config = dict(
    n_kv_head=9,
    vocab_size=32638,
    activation='swiglu',
    norm_place='pre',
    positions='rope',
    rope_fraction=1.0,
    bias='none',
    tie_embeddings=False,
    init='trunc',
    init_std_down=0.0347,
    decay_shape='linear',
)
Each number is 200 + 30 x the weight over its row's rms, rounded and kept within 0 to 999. Layers, rows and columns count from 0. The size before them is the row's rms in percent of the matrix's.

# up: layer 8 MLP up, 2304x576, rms 0.0347, rows 152-186, columns 256-319
# down: layer 8 MLP down (transposed), 2304x576, rms 0.0347, rows 152-186, columns 256-319
# gate: layer 8 MLP gate, 2304x576, rms 0.0347, rows 153-187, columns 256-319
up152,115,136,192,193,229,172,187,182,195,245,178,199,208,161,211,145,112,170,184,250,202,187,195,192,108,237,157,215,228,203,216,200,160,201,171,187,178,191,167,214,201,198,194,199,262,136,199,203,195,229,257,221,171,250,211,172,171,187,202,169,213,212,197,228,205
down152,100,174,186,166,188,220,205,217,158,203,231,213,176,197,201,216,220,154,218,220,176,232,228,237,250,239,140,178,197,199,191,183,212,223,193,193,189,196,247,184,176,190,156,190,175,182,230,213,191,185,186,208,196,202,206,153,254,199,215,281,176,238,224,209,206
gate153,102,207,222,214,158,191,231,207,206,242,257,189,265,207,261,202,130,259,164,262,235,191,194,169,201,193,210,213,198,155,170,125,215,208,251,139,181,171,230,173,175,213,190,225,161,167,187,218,185,231,155,235,188,264,197,183,228,190,221,195,213,190,146,242,226
up153,100,193,225,172,174,229,202,222,210,184,150,185,211,231,147,198,193,217,258,189,178,228,233,199,200,254,183,172,212,225,220,256,224,177,184,190,192,221,237,242,200,240,198,203,219,268,224,230,209,166,169,250,193,166,189,156,205,180,177,200,163,217,175,175,179
down153,102,215,187,218,237,227,191,241,206,193,159,143,242,182,150,201,181,190,167,233,164,234,200,227,176,196,204,171,178,216,261,195,242,159,175,198,183,257,214,222,176,184,167,210,211,244,186,223,193,233,242,194,147,115,197,213,238,197,166,225,188,202,194,196,176
gate154,088,215,201,196,152,201,246,207,230,293,201,200,176,170,210,167,174,268,229,193,218,190,205,170,157,214,190,141,180,179,233,244,150,179,196,131,191,194,182,199,192,184,180,183,180,259,187,226,165,246,186,184,182,247,202,199,183,244,158,206,185,192,187,194,212
up154,088,197,235,157,213,157,178,257,239,197,177,155,171,222,254,185,239,156,243,205,175,178,199,228,197,217,209,216,224,209,225,238,189,203,187,190,202,193,214,217,134,176,230,258,199,154,232,165,229,225,153,183,196,227,210,210,136,190,189,206,237,192,197,181,164
down154,094,206,226,244,175,193,164,204,233,181,204,171,204,192,233,198,228,180,177,265,175,215,227,232,239,164,249,193,200,119,194,208,165,254,203,220,202,223,218,207,225,158,206,166,214,198,156,185,205,224,225,207,197,240,235,137,216,166,193,224,213,199,179,178,212
gate155,096,170,226,220,181,180,158,217,181,163,181,238,236,220,232,183,241,227,172,200,216,238,152,225,216,204,216,183,203,230,211,145,270,217,203,185,202,199,203,212,164,160,179,187,224,177,283,126,151,218,195,239,206,226,193,242,158,220,201,202,169,234,176,164,272
up155,096,191,215,190,191,215,183,170,183,179,248,196,226,168,210,201,221,196,156,235,203,262,162,217,198,213,217,214,217,196,146,149,205,194,144,206,185,178,164,166,218,166,210,190,174,183,234,201,223,169,196,223,213,176,164,178,218,189,192,230,240,245,199,200,261
down155,095,191,231,170,245,158,200,173,245,200,158,185,210,216,170,142,158,200,243,228,155,197,231,151,148,229,244,181,197,201,239,210,158,181,174,202,240,229,154,210,185,239,177,198,204,173,182,195,189,180,203,205,185,241,256,183,181,155,176,185,207,172,187,235,194
gate156,106,217,157,178,188,131,195,189,162,202,220,161,143,178,147,190,193,192,187,191,146,241,170,198,269,179,132,189,176,172,193,203,225,222,142,151,155,203,160,120,176,199,243,216,214,256,206,165,206,172,238,192,189,159,229,156,235,223,209,165,231,180,184,241,217
up156,113,184,187,199,233,202,234,213,219,181,253,150,197,189,200,143,242,202,191,161,236,214,193,199,219,137,202,198,213,214,197,232,199,184,247,163,214,171,214,225,203,182,224,154,174,224,213,190,189,208,187,172,167,201,178,183,212,173,182,173,215,166,184,201,234
down156,103,189,191,176,165,213,197,234,195,260,183,188,167,166,225,208,230,150,185,239,177,222,189,185,212,209,175,169,218,181,210,246,198,204,245,162,161,196,177,142,199,206,206,193,192,189,243,158,154,193,209,224,160,200,168,165,171,233,189,180,228,174,157,226,231
gate157,122,218,178,219,216,248,182,205,177,206,123,171,220,210,239,211,256,207,173,161,164,209,163,211,245,222,165,170,216,152,216,230,206,167,198,187,202,216,263,197,154,171,260,257,161,173,133,174,136,179,180,209,192,205,200,203,200,206,251,202,240,192,185,142,187
up157,121,187,226,194,222,172,185,198,188,197,141,185,177,149,198,182,216,236,223,173,250,202,121,198,213,237,223,217,199,226,148,209,199,205,125,198,203,181,142,205,186,211,209,189,277,237,210,155,200,180,173,226,199,164,211,178,237,190,181,202,240,239,168,249,229
down157,119,208,211,163,255,215,161,191,239,161,229,241,201,192,161,218,174,219,231,171,246,185,250,173,170,239,216,207,173,243,177,195,204,237,198,196,217,218,171,194,255,224,203,175,229,232,222,173,227,188,209,236,187,190,214,150,198,167,183,185,195,205,166,314,238
gate158,103,208,181,217,193,201,201,223,207,197,199,149,195,220,213,187,138,229,224,218,277,200,233,146,195,217,168,185,170,251,192,184,172,195,162,237,165,174,191,192,212,193,165,270,192,224,239,226,179,175,193,232,184,219,176,160,244,179,209,242,115,177,210,201,164
up158,109,237,184,174,178,194,213,203,208,226,204,218,162,167,183,204,174,238,159,263,189,187,171,176,138,199,221,195,252,198,238,179,142,197,211,148,240,202,184,186,217,173,232,243,185,198,183,169,180,181,232,223,214,170,177,196,199,185,252,253,148,188,254,196,247
down158,102,248,163,144,174,214,231,190,226,179,186,199,185,166,227,219,150,193,152,267,198,212,170,163,169,222,196,204,250,227,190,190,198,166,203,170,214,193,199,207,171,222,254,232,220,181,265,232,213,204,208,208,216,253,155,179,157,190,200,144,159,192,205,234,217
gate159,126,174,145,211,194,220,157,199,230,208,203,225,170,161,137,192,183,203,196,147,149,189,173,200,185,234,211,172,148,254,205,243,192,196,185,186,231,275,214,205,171,204,199,195,175,176,220,183,224,220,240,230,230,257,227,183,237,190,199,174,186,240,191,219,164
up159,121,202,239,146,198,189,196,177,234,211,235,174,193,252,205,186,174,194,183,203,207,189,272,207,193,196,205,230,251,163,203,207,194,160,211,224,229,201,211,182,219,190,213,173,168,224,182,184,177,231,176,174,164,208,251,166,174,180,179,230,181,250,172,261,267
down159,103,217,193,195,224,205,240,204,169,203,243,209,234,226,211,204,223,225,149,232,212,212,197,256,146,240,169,203,152,195,179,195,212,192,210,215,197,242,197,193,207,198,243,232,192,185,194,178,171,194,174,167,162,196,220,147,237,167,187,235,216,220,228,236,227
gate160,099,230,180,250,144,217,252,159,228,219,177,205,188,185,187,209,186,187,203,229,182,134,207,245,201,182,212,204,189,176,224,175,199,201,191,209,209,231,202,248,167,182,201,186,228,171,232,195,184,180,207,215,174,209,197,189,172,209,183,204,248,246,255,277,156
up160,097,303,200,184,207,252,191,199,216,252,239,167,210,229,214,199,240,224,187,231,205,190,205,215,238,186,205,186,209,160,186,209,222,179,183,211,205,212,145,216,220,228,188,203,216,225,263,229,178,214,202,173,215,185,216,209,160,197,174,215,190,173,182,214,243
down160,099,193,220,205,215,198,199,243,177,213,231,181,230,257,227,171,198,195,160,179,220,261,210,216,212,161,178,210,233,219,212,157,198,199,205,257,186,171,237,176,236,207,167,242,215,216,190,218,208,188,176,197,193,154,240,233,178,195,187,200,153,197,225,195,177
gate161,094,152,236,218,186,152,220,149,146,171,170,193,149,207,194,195,199,154,235,179,121,230,175,202,182,202,221,157,202,221,181,157,180,181,195,181,195,187,220,235,180,208,169,176,203,275,210,207,259,213,196,232,219,131,188,151,181,210,236,196,209,203,246,144,207
up161,092,186,205,185,206,224,169,193,238,202,176,176,182,215,199,158,152,197,226,172,180,195,194,229,279,225,210,191,240,222,210,228,195,229,191,248,191,232,190,179,207,215,185,238,205,196,184,188,175,195,207,218,185,198,210,208,176,234,218,230,210,213,222,226,201
down161,099,189,224,153,166,192,202,182,250,175,193,180,200,137,180,201,168,194,226,222,197,250,235,212,202,207,222,242,161,213,206,253,181,228,212,202,198,215,168,179,224,212,210,182,174,144,263,233,199,191,221,269,177,146,200,211,175,209,154,212,182,181,198,164,208
gate162,087,196,194,224,247,201,203,199,202,195,206,199,161,172,199,211,241,184,170,208,219,198,180,173,220,165,162,157,234,158,132,183,227,204,221,174,181,234,215,248,186,226,195,192,170,161,228,173,227,208,211,205,220,277,250,220,230,185,193,191,184,268,235,215,241
up162,085,225,213,196,230,224,247,203,187,223,176,205,236,208,181,193,222,220,179,203,137,182,209,214,180,249,205,200,219,243,189,259,175,226,240,209,221,209,162,213,210,235,175,253,181,156,224,155,156,200,211,220,191,203,184,173,208,166,199,193,165,232,173,124,236
down162,092,225,168,139,242,198,177,204,204,175,162,181,204,184,204,206,232,234,179,255,184,196,162,256,211,242,237,183,225,192,201,282,191,183,196,252,210,191,236,195,208,208,142,205,204,232,246,202,201,181,226,188,151,214,222,178,207,231,189,192,230,210,181,165,193
gate163,092,199,181,206,218,235,219,202,226,246,239,225,202,238,273,207,211,228,190,220,255,193,188,244,199,150,230,180,147,206,185,212,157,192,223,245,167,209,202,215,168,208,155,163,134,197,192,212,165,230,198,172,179,253,203,183,194,197,167,180,163,266,187,208,162
up163,096,191,175,217,221,183,187,244,180,212,155,211,213,202,174,181,170,190,174,237,132,192,170,210,219,193,171,196,204,252,238,229,254,189,246,166,150,188,222,185,243,250,253,171,253,246,203,131,246,215,181,190,241,175,212,214,225,242,214,204,157,195,166,177,203
down163,099,211,216,254,218,210,160,220,195,201,205,246,255,154,152,126,196,124,221,245,231,215,195,178,219,171,136,187,172,182,204,190,205,193,196,190,162,191,219,205,217,211,167,198,230,241,195,158,223,154,153,192,224,219,180,212,202,249,122,197,196,176,194,199,220
gate164,092,229,176,209,151,172,234,233,212,175,187,203,194,207,176,234,199,173,199,183,204,197,148,253,162,174,192,185,197,213,168,228,219,210,227,160,195,261,210,192,244,212,227,195,218,238,159,142,243,173,238,166,163,168,152,209,185,166,193,219,240,231,233,99,206
up164,091,178,207,195,216,208,208,191,200,228,237,193,217,192,229,230,264,213,172,255,179,179,226,179,199,183,180,189,209,196,279,247,165,171,232,211,185,211,172,188,186,247,162,194,213,202,192,228,157,238,214,235,229,178,181,186,233,223,199,205,154,122,194,274,182
down164,097,240,295,235,207,163,221,197,210,206,205,145,206,136,173,192,207,180,175,186,149,259,225,164,190,179,167,211,226,242,190,227,216,181,191,206,196,179,173,202,163,255,200,160,180,143,228,238,160,211,206,235,258,165,235,193,200,159,196,192,155,191,164,237,202
gate165,093,200,166,179,214,235,193,220,167,231,149,179,194,192,221,230,230,238,230,260,282,165,255,241,169,175,256,106,202,221,228,234,191,212,178,208,177,186,186,166,207,231,188,178,215,210,199,214,171,225,182,161,209,235,246,250,222,229,195,233,217,206,168,223,194
up165,095,173,233,246,213,236,151,188,209,179,227,254,242,171,208,178,156,142,200,142,188,258,192,142,195,200,149,235,211,165,203,194,236,208,192,175,177,210,218,219,207,174,216,165,207,207,220,197,186,162,217,222,189,183,129,221,161,167,194,182,204,195,207,220,192
down165,098,251,189,228,165,176,240,190,212,225,247,176,190,209,181,213,181,191,202,238,218,221,187,266,176,162,170,192,183,222,208,176,218,180,197,230,235,166,210,227,154,156,212,230,193,185,178,204,176,225,209,187,164,193,186,235,219,219,230,208,217,211,184,167,219
gate166,105,198,273,242,136,207,212,222,217,215,174,242,239,283,229,186,164,145,228,230,219,172,215,213,201,168,218,221,102,182,157,192,142,195,154,224,196,200,171,262,177,166,254,243,200,190,175,184,200,207,211,193,212,184,173,181,202,162,201,235,224,241,177,184,188
up166,105,194,183,179,211,222,190,254,181,203,203,217,185,190,307,195,214,209,201,193,213,195,223,227,184,239,180,257,189,193,200,170,183,159,225,235,225,215,205,206,218,169,170,218,186,160,237,232,211,158,233,182,195,195,220,184,222,185,186,158,220,198,212,198,188
down166,101,190,161,181,220,160,161,156,174,204,189,239,229,190,177,277,242,210,219,202,209,180,217,170,162,225,169,236,251,231,191,197,193,174,221,199,233,250,287,190,256,217,166,147,171,202,235,251,218,253,194,237,239,140,233,223,156,202,181,171,235,189,180,267,203
gate167,110,230,204,208,210,214,165,152,209,180,147,198,262,207,228,145,165,223,210,179,206,217,161,206,214,191,179,171,181,271,191,174,221,225,215,220,138,192,202,170,162,246,202,189,175,166,240,219,221,183,208,185,224,246,201,184,211,197,231,212,159,302,224,185,193
up167,112,205,184,161,204,241,217,229,216,176,229,153,220,177,230,225,156,189,162,235,145,206,248,227,209,148,212,229,182,246,240,194,202,183,182,160,195,172,204,230,235,159,188,205,162,197,241,182,218,177,208,197,171,271,198,216,183,216,183,203,164,203,150,150,192
down167,102,215,220,233,217,231,186,196,178,225,253,176,175,186,206,218,221,166,230,172,215,138,209,204,175,265,237,232,182,185,221,248,226,189,202,187,214,206,197,222,197,181,208,193,180,244,183,204,186,169,165,178,173,188,201,187,218,188,236,206,228,192,230,179,208
gate168,096,203,204,224,188,256,182,277,193,167,210,175,202,177,170,224,205,164,183,232,171,220,172,200,180,206,245,215,211,185,156,209,215,204,189,203,203,181,173,208,231,132,211,195,238,181,169,228,185,203,181,192,117,203,211,180,182,164,187,174,211,184,174,201,205
up168,098,207,179,172,158,189,189,220,190,233,209,181,137,272,163,157,174,143,218,183,208,128,195,195,205,216,244,222,187,210,188,202,211,218,161,206,205,227,275,244,231,173,225,207,152,195,157,224,233,206,211,207,197,174,178,190,221,231,225,192,242,197,209,212,217
down168,101,210,174,192,183,188,160,130,205,219,226,154,211,205,237,150,180,198,233,231,213,199,214,214,182,192,263,215,131,242,158,244,208,191,173,188,208,182,222,240,197,226,210,209,193,204,171,163,271,248,173,167,211,240,144,202,230,222,227,244,267,200,235,222,206
gate169,102,234,267,215,194,188,196,204,220,207,169,157,186,212,199,195,190,153,121,217,151,240,212,198,227,191,209,249,205,201,210,208,198,157,187,190,218,217,230,216,159,273,198,231,234,167,184,156,177,188,208,223,257,189,232,265,210,231,201,186,208,223,201,196,195
up169,104,184,192,240,185,221,167,210,212,183,135,207,193,214,207,183,213,228,213,224,233,229,241,210,223,172,179,219,197,189,197,163,264,225,234,187,234,161,192,208,220,212,248,213,192,191,229,134,130,213,137,188,217,205,190,235,203,198,198,163,172,212,211,193,199
down169,102,215,211,231,176,154,188,183,190,210,151,177,173,245,179,255,204,179,184,237,203,175,181,208,166,204,226,170,219,176,143,157,170,198,205,182,241,181,203,274,200,185,203,198,200,225,223,203,214,209,268,197,169,211,191,248,239,253,240,224,188,228,170,202,166
gate170,110,220,225,194,200,210,221,242,153,212,216,172,218,188,203,221,211,215,188,153,157,160,203,204,223,223,214,194,228,150,208,131,211,190,219,216,193,181,190,248,251,175,172,188,212,216,232,200,211,197,181,170,139,193,222,211,244,209,201,188,229,228,212,166,155
up170,109,161,190,222,176,170,250,224,185,174,148,190,126,208,198,198,213,234,195,185,190,237,171,261,189,185,209,201,216,224,213,238,212,228,222,176,220,146,242,208,167,150,205,193,161,184,229,197,178,225,217,172,180,188,216,174,234,200,218,187,213,235,207,240,220
down170,101,203,190,200,207,180,225,215,194,193,184,205,152,199,125,187,164,229,179,220,214,179,202,235,228,157,190,201,224,189,193,198,198,206,215,149,150,194,244,222,276,206,144,218,179,154,226,184,152,174,158,227,213,159,220,163,179,219,243,197,181,167,184,242,165
gate171,077,203,245,213,204,245,192,177,182,194,198,244,181,183,224,191,146,163,188,185,153,254,219,112,206,143,190,207,150,206,179,188,220,202,159,222,162,181,188,242,195,198,206,219,217,211,236,271,174,181,207,222,188,239,228,194,197,181,236,187,188,205,179,178,137
up171,081,199,165,174,188,194,198,119,207,228,244,167,244,246,117,195,146,261,235,205,168,220,209,214,212,134,192,216,222,206,202,184,194,170,189,215,208,188,192,179,219,246,192,186,206,239,214,170,198,245,198,164,201,171,215,190,215,158,209,177,156,191,182,219,191
down171,094,164,153,162,235,214,211,218,236,241,231,159,209,230,208,245,174,202,169,225,230,182,174,232,220,203,182,270,198,169,202,188,182,181,181,200,200,176,243,162,240,268,245,187,239,234,194,137,169,234,203,229,210,250,199,213,199,204,223,175,187,138,199,202,236
gate172,101,137,201,183,220,186,236,206,211,187,169,162,188,220,191,244,133,180,170,167,214,254,262,183,179,182,199,225,233,157,182,251,234,244,211,172,166,188,213,208,211,209,232,187,245,215,167,172,187,256,248,121,163,212,195,175,196,189,186,167,245,213,163,241,199
up172,105,175,222,230,194,212,215,226,132,167,200,259,240,179,185,206,204,206,202,199,202,203,180,227,272,181,186,214,215,187,208,139,219,212,230,214,184,171,171,193,249,174,265,221,188,219,199,258,193,167,180,186,197,193,162,202,182,161,207,181,213,209,231,186,178
down172,099,142,218,139,151,196,209,167,142,173,215,213,218,228,205,214,186,186,171,222,191,231,199,250,244,211,137,204,185,135,192,180,244,174,195,193,211,202,159,224,235,175,238,179,197,226,230,245,166,204,252,207,230,168,182,231,158,230,178,184,174,239,203,233,199
gate173,096,203,251,201,217,201,191,177,151,198,159,289,270,151,148,237,148,143,181,205,198,227,153,220,220,232,208,206,214,193,226,162,166,224,169,213,216,176,206,186,200,237,203,151,224,206,192,229,194,250,175,158,186,217,175,247,197,117,126,195,202,216,200,223,232
up173,098,168,220,196,198,231,202,155,174,170,257,160,213,223,237,195,217,260,177,186,222,208,183,214,187,252,216,286,196,209,159,259,215,218,138,230,237,213,204,197,213,189,179,193,213,169,236,192,210,240,230,235,205,221,209,225,201,142,156,216,243,222,228,195,207
down173,101,180,206,216,212,252,215,212,149,181,252,164,210,219,187,221,208,240,194,153,244,210,190,166,161,233,193,186,161,201,245,207,234,208,185,160,171,223,201,179,205,190,152,199,134,190,211,185,126,199,180,146,203,196,229,137,196,185,183,218,257,185,266,229,235
gate174,094,226,229,253,172,204,234,208,190,238,207,206,168,217,213,164,195,281,230,220,238,226,189,180,247,189,200,228,187,200,212,230,236,233,167,217,225,229,179,173,156,180,239,116,185,239,205,221,214,188,226,182,206,196,192,197,199,203,184,201,186,198,214,209,243
up174,093,222,165,171,192,205,205,269,211,228,266,191,213,176,189,218,183,198,189,197,198,197,155,196,187,199,155,219,196,237,215,189,226,196,176,222,216,215,225,137,145,241,179,147,154,253,202,242,224,167,194,203,180,187,233,189,187,247,191,147,201,192,216,207,199
down174,099,217,222,219,150,179,238,180,179,219,214,205,233,157,200,203,178,165,223,222,205,219,160,185,211,198,207,175,225,145,165,189,213,204,271,238,202,133,153,203,152,156,243,172,197,221,164,198,191,163,223,242,167,247,222,224,218,226,206,186,183,187,202,211,255
gate175,091,164,221,209,244,210,177,214,191,181,195,184,185,241,202,249,183,237,195,189,218,206,219,236,228,201,227,214,186,200,171,268,194,238,203,214,138,188,224,189,130,204,204,177,228,202,220,150,144,180,219,221,217,236,226,174,207,213,199,219,244,255,189,234,200
up175,091,257,175,215,227,208,131,164,227,194,204,228,220,192,146,238,221,200,200,204,238,227,192,248,185,173,243,182,197,195,213,205,189,236,176,177,203,209,190,178,185,239,191,237,177,179,193,223,224,232,133,233,240,230,235,206,221,208,201,220,227,280,207,202,225
down175,095,157,247,190,210,157,183,243,203,201,216,150,185,176,212,205,156,258,165,144,186,186,208,174,150,220,205,243,164,212,230,234,183,132,187,185,229,231,164,183,214,188,198,221,202,237,244,184,202,253,171,154,242,184,208,149,205,189,202,201,213,146,210,175,196
gate176,113,216,208,191,208,172,245,183,205,203,226,202,233,203,208,196,188,135,233,217,174,171,194,128,216,203,219,204,196,169,189,184,143,214,135,210,207,214,121,186,220,230,247,156,181,178,227,185,197,186,224,202,243,197,185,216,219,200,175,265,269,236,218,181,208
up176,105,188,242,173,123,217,180,180,132,204,188,196,264,151,203,207,204,215,211,224,208,172,133,259,189,228,211,203,186,242,242,215,189,193,269,150,149,202,171,192,200,152,181,182,222,163,176,231,200,198,202,246,198,221,218,167,203,178,157,205,152,135,217,188,217
down176,100,158,251,147,166,203,174,168,156,165,190,222,163,167,228,232,200,168,200,237,226,248,183,155,199,229,174,161,224,254,238,198,162,198,179,170,203,212,174,194,186,207,192,154,187,205,197,212,124,150,223,204,225,144,191,220,190,242,184,198,208,218,203,135,192
gate177,102,213,189,221,139,215,200,219,149,229,282,285,232,196,167,196,198,185,200,211,228,188,222,148,214,188,229,193,189,222,189,200,178,192,224,209,211,199,220,152,218,157,160,184,182,222,188,231,207,153,169,197,224,242,206,185,210,217,200,219,237,180,165,146,198
up177,097,162,154,230,150,183,140,168,171,218,185,201,210,205,231,214,225,167,227,210,185,200,241,188,210,241,240,261,225,215,191,233,166,159,213,204,259,242,204,231,247,229,205,180,173,139,232,207,204,183,182,230,228,230,135,186,215,190,191,229,196,218,204,209,186
down177,100,185,199,193,215,166,182,202,234,239,171,198,265,161,234,155,192,183,221,216,272,188,214,196,236,191,215,262,217,237,198,208,191,207,256,233,142,216,205,162,207,194,251,217,188,170,224,255,235,197,262,205,246,198,245,195,204,185,215,192,192,201,231,233,206
gate178,104,224,176,225,268,255,185,183,209,175,158,166,202,171,204,261,165,194,238,210,192,164,218,187,190,115,161,230,204,173,220,221,172,229,184,212,166,187,225,170,208,244,203,174,234,201,210,177,181,184,253,217,185,161,266,207,151,149,172,219,201,167,238,172,133
up178,106,191,198,201,185,185,191,196,184,209,208,183,183,198,209,240,218,210,192,218,259,194,170,223,199,147,261,229,171,226,175,155,199,204,231,265,237,224,185,232,224,196,194,203,209,199,243,190,181,200,222,175,146,221,172,179,198,211,257,232,157,188,140,234,235
down178,103,155,142,201,214,197,223,219,128,176,155,240,202,254,223,246,188,197,200,177,166,189,194,248,199,214,222,185,151,158,258,253,226,226,152,213,181,223,223,176,190,178,197,170,220,163,191,265,240,205,226,194,216,213,185,202,168,201,182,212,185,248,180,246,185
gate179,099,304,233,189,217,202,209,217,235,216,224,182,194,199,242,194,201,156,183,214,176,219,124,210,161,191,249,234,208,182,231,222,233,185,238,184,180,268,197,197,170,146,244,184,233,159,223,200,218,198,292,159,215,190,190,212,174,214,197,217,184,179,211,197,177
up179,102,224,226,246,210,149,184,194,176,226,221,217,217,173,204,213,187,228,228,212,190,188,153,213,130,205,226,226,189,234,215,199,229,192,164,181,183,195,202,223,225,212,210,192,196,192,180,180,149,173,195,154,206,257,247,216,205,201,137,178,207,198,216,156,168
down179,101,198,211,220,176,184,184,194,201,211,189,210,194,221,220,186,185,211,155,193,155,259,144,216,182,223,212,188,219,213,187,210,181,219,233,215,201,184,218,214,203,189,233,228,272,230,135,281,197,190,229,264,165,196,193,186,211,191,192,248,166,158,259,233,231
gate180,096,273,224,233,200,184,237,248,183,194,181,255,229,178,190,210,207,209,166,179,163,178,211,171,193,183,233,247,175,213,161,158,154,140,228,157,198,194,198,215,202,165,200,224,186,169,152,176,202,207,133,190,192,199,177,228,171,240,208,219,239,222,210,184,232
up180,095,192,238,213,187,153,213,168,184,183,229,211,168,220,188,175,89,181,195,177,159,210,217,185,208,194,134,208,199,183,211,191,194,191,221,224,190,189,209,202,195,145,196,210,203,203,184,184,232,115,202,226,209,199,210,153,186,163,199,190,170,179,236,204,213
down180,096,191,188,195,227,149,184,198,218,255,190,196,236,202,243,219,188,240,177,210,187,187,161,181,188,207,211,200,210,231,256,219,235,247,179,140,179,166,195,211,286,195,198,197,215,173,203,185,163,237,257,181,153,222,200,181,164,239,191,186,193,183,164,239,135
gate181,089,206,218,184,178,187,259,204,204,156,167,188,207,216,210,171,182,153,181,175,201,231,203,180,215,232,219,205,176,245,193,191,182,245,168,206,172,218,149,192,225,187,183,226,212,193,232,195,226,188,186,194,234,194,229,201,261,173,227,217,230,174,204,210,261
up181,088,180,144,196,213,235,154,189,159,247,262,244,202,211,237,240,198,246,206,225,192,171,199,200,183,180,195,180,185,269,163,210,234,140,281,196,229,185,209,209,197,183,220,190,198,179,186,189,202,188,252,183,197,225,181,212,155,236,195,194,140,224,222,227,184
down181,094,227,259,166,170,161,216,237,212,213,166,194,201,215,201,204,178,166,228,177,225,249,190,170,197,238,195,223,143,177,227,127,206,231,179,215,180,182,203,199,207,182,162,259,219,152,180,174,204,242,231,202,147,199,186,195,213,247,188,171,223,196,252,207,141
gate182,091,141,236,207,245,216,256,178,188,208,202,213,228,181,183,225,222,189,181,205,220,169,236,170,204,181,199,162,229,155,279,222,238,227,187,181,245,174,185,168,223,189,227,226,214,210,183,210,178,162,129,175,198,250,206,207,203,154,210,173,194,162,232,238,194
up182,090,254,132,231,175,185,256,205,202,224,229,212,156,192,234,209,242,215,156,197,173,187,222,195,168,162,166,220,215,207,216,189,192,203,167,219,193,190,205,242,199,218,233,201,192,219,171,147,150,213,145,184,170,206,208,194,211,198,213,228,206,233,164,149,166
down182,099,204,204,167,162,160,217,230,140,173,225,227,202,185,198,205,281,219,216,230,181,223,243,182,145,175,230,201,221,207,271,176,163,213,206,235,227,197,192,185,212,236,211,241,185,176,172,176,217,205,150,181,199,246,218,182,199,156,155,220,206,208,202,163,171
gate183,089,219,255,228,224,202,221,242,181,227,205,238,184,188,191,221,201,185,222,148,215,206,228,197,229,178,223,229,192,208,199,234,237,158,210,192,182,208,240,242,245,229,225,228,238,195,247,242,123,203,209,168,244,162,170,175,184,127,175,243,220,169,191,207,164
up183,094,278,240,194,167,182,199,230,184,229,201,206,188,222,204,187,198,173,181,213,188,204,163,197,186,197,171,162,193,206,211,123,193,150,240,219,267,251,197,164,137,190,190,201,196,191,177,160,218,195,207,265,246,169,214,169,219,171,179,155,172,180,175,219,171
down183,099,210,234,182,171,198,216,177,179,205,223,176,182,174,206,200,153,187,172,209,231,178,217,221,179,177,174,213,164,235,158,143,211,150,220,171,218,167,228,219,158,193,225,229,187,186,190,190,170,170,179,166,226,218,167,199,153,156,250,236,178,206,239,173,259
gate184,093,210,161,165,238,215,171,217,163,207,246,190,161,266,208,197,177,268,159,155,212,197,179,230,173,200,184,208,195,210,256,194,188,165,183,200,211,218,192,219,224,224,220,236,190,201,239,233,189,200,207,195,155,199,163,257,227,148,216,190,172,216,230,191,219
up184,089,158,183,260,219,196,172,222,260,220,221,211,207,218,138,195,189,206,165,181,228,198,217,242,246,202,220,215,233,201,176,190,211,225,134,238,199,233,193,227,168,201,180,221,272,230,216,175,205,213,228,170,219,257,257,196,169,241,264,165,217,185,227,168,156
down184,096,259,223,213,228,180,198,219,225,184,257,153,254,162,171,243,198,202,233,241,178,230,232,217,198,210,190,209,261,192,168,179,260,172,230,256,199,188,202,261,181,201,202,158,221,228,220,239,191,246,216,193,167,241,167,185,221,233,208,207,199,204,208,212,167
gate185,095,223,229,201,213,133,180,233,232,251,186,178,181,225,208,190,165,203,228,173,186,156,206,228,200,240,236,165,192,214,163,178,185,198,199,146,206,199,161,177,258,202,163,200,223,194,201,180,205,165,166,260,235,165,204,196,248,273,174,184,216,162,182,214,198
up185,100,217,234,187,228,138,241,174,235,244,178,177,210,237,169,219,197,129,173,182,210,199,211,259,195,211,183,204,172,228,213,136,199,230,200,205,202,174,170,197,286,188,122,261,164,192,193,145,210,148,152,208,184,205,186,233,239,250,210,147,163,220,215,188,216
down185,099,210,182,207,233,249,172,222,166,234,215,175,216,179,191,175,180,201,203,134,197,135,226,192,222,198,223,208,194,151,225,211,180,225,239,225,193,230,176,205,132,117,243,188,229,203,185,220,193,182,196,178,189,165,151,158,183,231,238,232,208,201,191,206,259
gate186,091,202,237,245,221,175,227,221,223,215,246,124,228,234,229,172,255,131,224,233,206,172,228,149,187,246,182,185,225,202,191,227,208,216,204,191,215,152,203,202,214,187,267,195,172,152,177,239,205,239,267,140,228,203,196,215,203,244,215,171,268,225,162,163,255
up186,094,193,152,186,178,259,175,184,209,166,177,209,195,177,196,218,148,239,201,186,219,207,212,219,202,200,192,184,178,230,167,148,211,244,225,162,176,237,243,206,197,227,207,211,228,187,184,188,177,168,177,214,208,189,206,240,177,153,207,253,207,235,189,178,226
down186,098,163,247,181,151,182,207,156,166,194,214,224,184,214,167,160,220,184,261,237,210,240,185,194,192,143,215,188,187,199,206,163,203,181,247,204,148,242,139,211,174,159,193,227,187,234,208,171,202,189,188,181,223,166,150,208,150,171,169,205,226,216,254,220,234
gate187,089,239,190,194,176,220,188,244,208,221,182,170,223,235,207,162,230,172,125,168,212,178,238,234,226,199,216,214,253,188,208,161,227,184,252,211,202,212,224,210,189,218,234,193,176,187,155,255,188,157,229,205,207,160,182,275,262,218,147,223,146,197,189,175,203